Each number is 500 + 50 x the weight over its row's rms, rounded and kept within 0 to 999. Layers, rows and columns count from 0. Numbers have three digits each. The size before them is the row's rms in percent of the matrix's.

# down: layer 17 MLP down (transposed), 768x192, rms 0.195, rows 50-63, columns 0-95
# up: layer 17 MLP up, 768x192, rms 0.18, rows 51-64, columns 0-95
down50 100:470603432475518592495449490538485442519503336463472433487431469480609493507525428515422552525506527416503454544531440536517447509499455475413589538525494486576553538557449511491526478528512533518436507518496613519438474556513532422416425414579553577583551436560521419443373498515545458597
up51 100:427518512436511502364556519555562546585472571540568520531567431557540522485538589517528414523591510510486526576442479549445421416445579517483507525422485496484424617520436520482456443543461460471500432483476588478508538545467463512439440507483584415523481524491468581562598470470529392491
down51 108:472524529545586494574462549538398558459449460476451475485473504446550453528466494481423460556510479471435602542534504489437579466405501472539503535550481413514523503573477516519526496529407451473585532450428565500510480514467519548366532504503475478545506588409601614512490498541464461467
up52 103:552502536445493479531511515525461511476524489559515566439368450450567499641519456548458475448572470518511491472481509414470548460495610542493444606556470451460437579546519512409523472420476500470448394523426508402476431493461526464487446422499491561504555588558562624483560465423551450531
down52 100:534526578469464444495507521639509415534480573476492518510484483506520499472467452416367518513493596551542511546468458567499455570457499508493467522423467517496533501501528568514543536509515568454438439549461467530590534521466497460454440406410490542446491548510528462498451527547455474594
up53 096:588607440562483519460456499450483477491553466551518513523497419458566513539527435518472442541584450517449513524599452520493468504486552549498529530421513442462494514417506488446513428559502495555491535571494559497571544509364576575521542499511549448400489484374504436507573495525483546506
down53 100:503459513574449548539429488530572449508516553539502441492571508476490501532567521563554470507594560549567565514561487507574500531469497454492521535460531470459488482473482444556555474581489483417431482520528524473520518473599428475454508532558438540411482510506472416614535398497552543503
up54 096:536526571492493497521439395576454447511445475557388521526486461513570482574545423459479446558496439547446491471441495475553559517508529435555507551497451576404410441534482562466452512520426436551505526626571512477564431520489514488598505548592460486521547577477560564448541503436446575603
down54 080:556542459456595587547546471461397578562499495460437525571576539467420545551463528397536501501481453481450511518575465537533531527464402568527539461483480468543465559489497460486556462374510448404473478459463507507425500551459562525430564536460516500500472504500540506537529446484370525509
up55 098:523488491450456505466558422424447396468516473498454490466531490468589550460500522560425464411497400467614521412491510543655509585495512400525488542452432446458425508479459526451497499564476497539540513544502589513498420429414477500496448533481461479487467451471434514480501460513416563411
down55 093:543466548584591493501490387571625541529463507507518471481393506464441456454390491624528508478457527526352551426559491417543488471563445587445527431476529514522511479514539489455569437451457368487519566521516575505485488509508453618456559469500469409505408498483556518551490507515493487596
up56 102:415497630546407520492482531439470565437436496490428439566497507555535500449422541435485573516545421470464544501615485533520461525543487454489432464541474549538540449491437520484557464536463605463465502563469582502575545513472487533617546527493460460489474535442522484469549520548458608559
down56 105:440486379478547502488500540468499455438511556488526507379448568546396512502515504463604491474432540593455388459512642498457585562535479502375503527482561498544524515462454458429554523509492481436541533424574517517497431451567557461469521509503436522553529513482465502469512410395522535506
up57 109:540547457497529614393381453475503531536496396499530514485402487476554548595475529466522521455491547456448451458458441417526515433497484474534463565536516519520572590482574519466452615513474582509397546521484529559473538470531493538456464495538532491554493539504437520542491492512506445501
down57 114:475506457491557466504392531522481497506514499476476567528522537497541588418468519422620460415487566449532580527425467488540440543492427561491552453498501473546538531463444545473471579437562511435554513449567564495547460520553533446462490425487471551469492349544409496454489577500564573451
up58 101:531425604550446520463505556518457505504556470576557399624410553520440445436465511558489400524453434492510503438569524598452437532476527481481503466398487656493509613581628471508448483497533456561592560538489551452481530520507541568547506506507499507464569440532441504463490553469475444532
down58 097:473534419435571450532499395536531472474431458448446478447504457525480605459534456453509542517499561556457477514537532491516566443548394628498497624527507427499478480478417507490507457558453498470332483526481483486517354402480544461526455515522511498503490570429503527501479486594500544475
up59 107:517480499498476493506460496551454567582558545470406533454480548458458568553474446472476540432496439492615480479467512538579492510469549420495497546401499479547561562519418418558522573531415490436523452446528483470515421479534615468475530442506517471399451521580537509494572399481506480579
down59 117:444481476524484503466558578505555434492520505459463491496505522594519525487528547499454463541495501468471617542499454523497437437520426509557500458521468480379606537475452567471554457463559442527545559560403510442482585484571571525546510532454566574435451496502403524465434520470561477372
up60 101:483543571596526547496543463546459596531531449457544444531474476503527462553539514436488544431447526507483488526453544555501472605482487493482547476516457472574551535565461388443488455478529478475482373551490562515438573509496567518488395504533518566515491595605574555475568573558439526495
down60 100:480566643481531491479476503560506561488557492526563495468460515520478527500482533507430577510535549665450485419480549474489500461573505507533404462544552529472529480494597517492589519551532515646520498547515452568514498480454399578562463582456481524423503438408506527490488486539500451568
up61 101:517547539567599408463458484515441412431459524512456493567557503490436547513389442505523578549465439470562500469593409479578548448526493514536499510463585485508538557406533503508493544546493457478469579534412552427541417425469472543477515478522519451495501565522495420595531444481569495509
down61 102:534466429407474451554502420463504492444566498528478552447449504419457429498443457504535453513427548576553520499451430515507478579492484598509528489561529481402508508516439544478458482524443481486470534511406536494445470477515429403501560544476554472497499474506462427514482621453603414596
up62 105:554461487518493540565381552441542477499363501413474485567438481510482496567604564398449577451535417494464428508494568459497515465503418441441490502472508534562393457475655539521545556479491504553568489472444456453479527488525469552546510441450494545469504527504533483464551492430575489482
down62 104:569506546536469496449570477484581453352472558498580444563468449448504600439601460550465648457503486492400576533426558468448390483496540491431438534464531475579521484532458511470517509491423504487518451471583471589494571468460445503446489477454559519503602544552443511524511515584527441507
up63 097:448558492479450366501560488534452598501421421451466545473529520572455479433483562571397496515494418362489471508588535418422386495434495413523479536530511486521567482455571540535480480442365518482534534483544527480502548527549526555476547476491481521557478452527508536562479466526467448460
down63 098:611476568593509550461512485493416428509526503526519503493578480552489562400451482591576569569474586508484528615562475505581474503558446603465545508574576547558553580510457472510554533472415446452496566474465610640551494551504480475520421539484527561491510531475469445518481426436430573566
up64 094:486526469441533522434590470484507446544450531500434507481651472486569529461553523496424510479528478601451472523438521502561382499543515503472478502438422519465560477514503491430464510503438520586477511486419470531573442456502565532520420473456601492516420503609440501597398544499476521529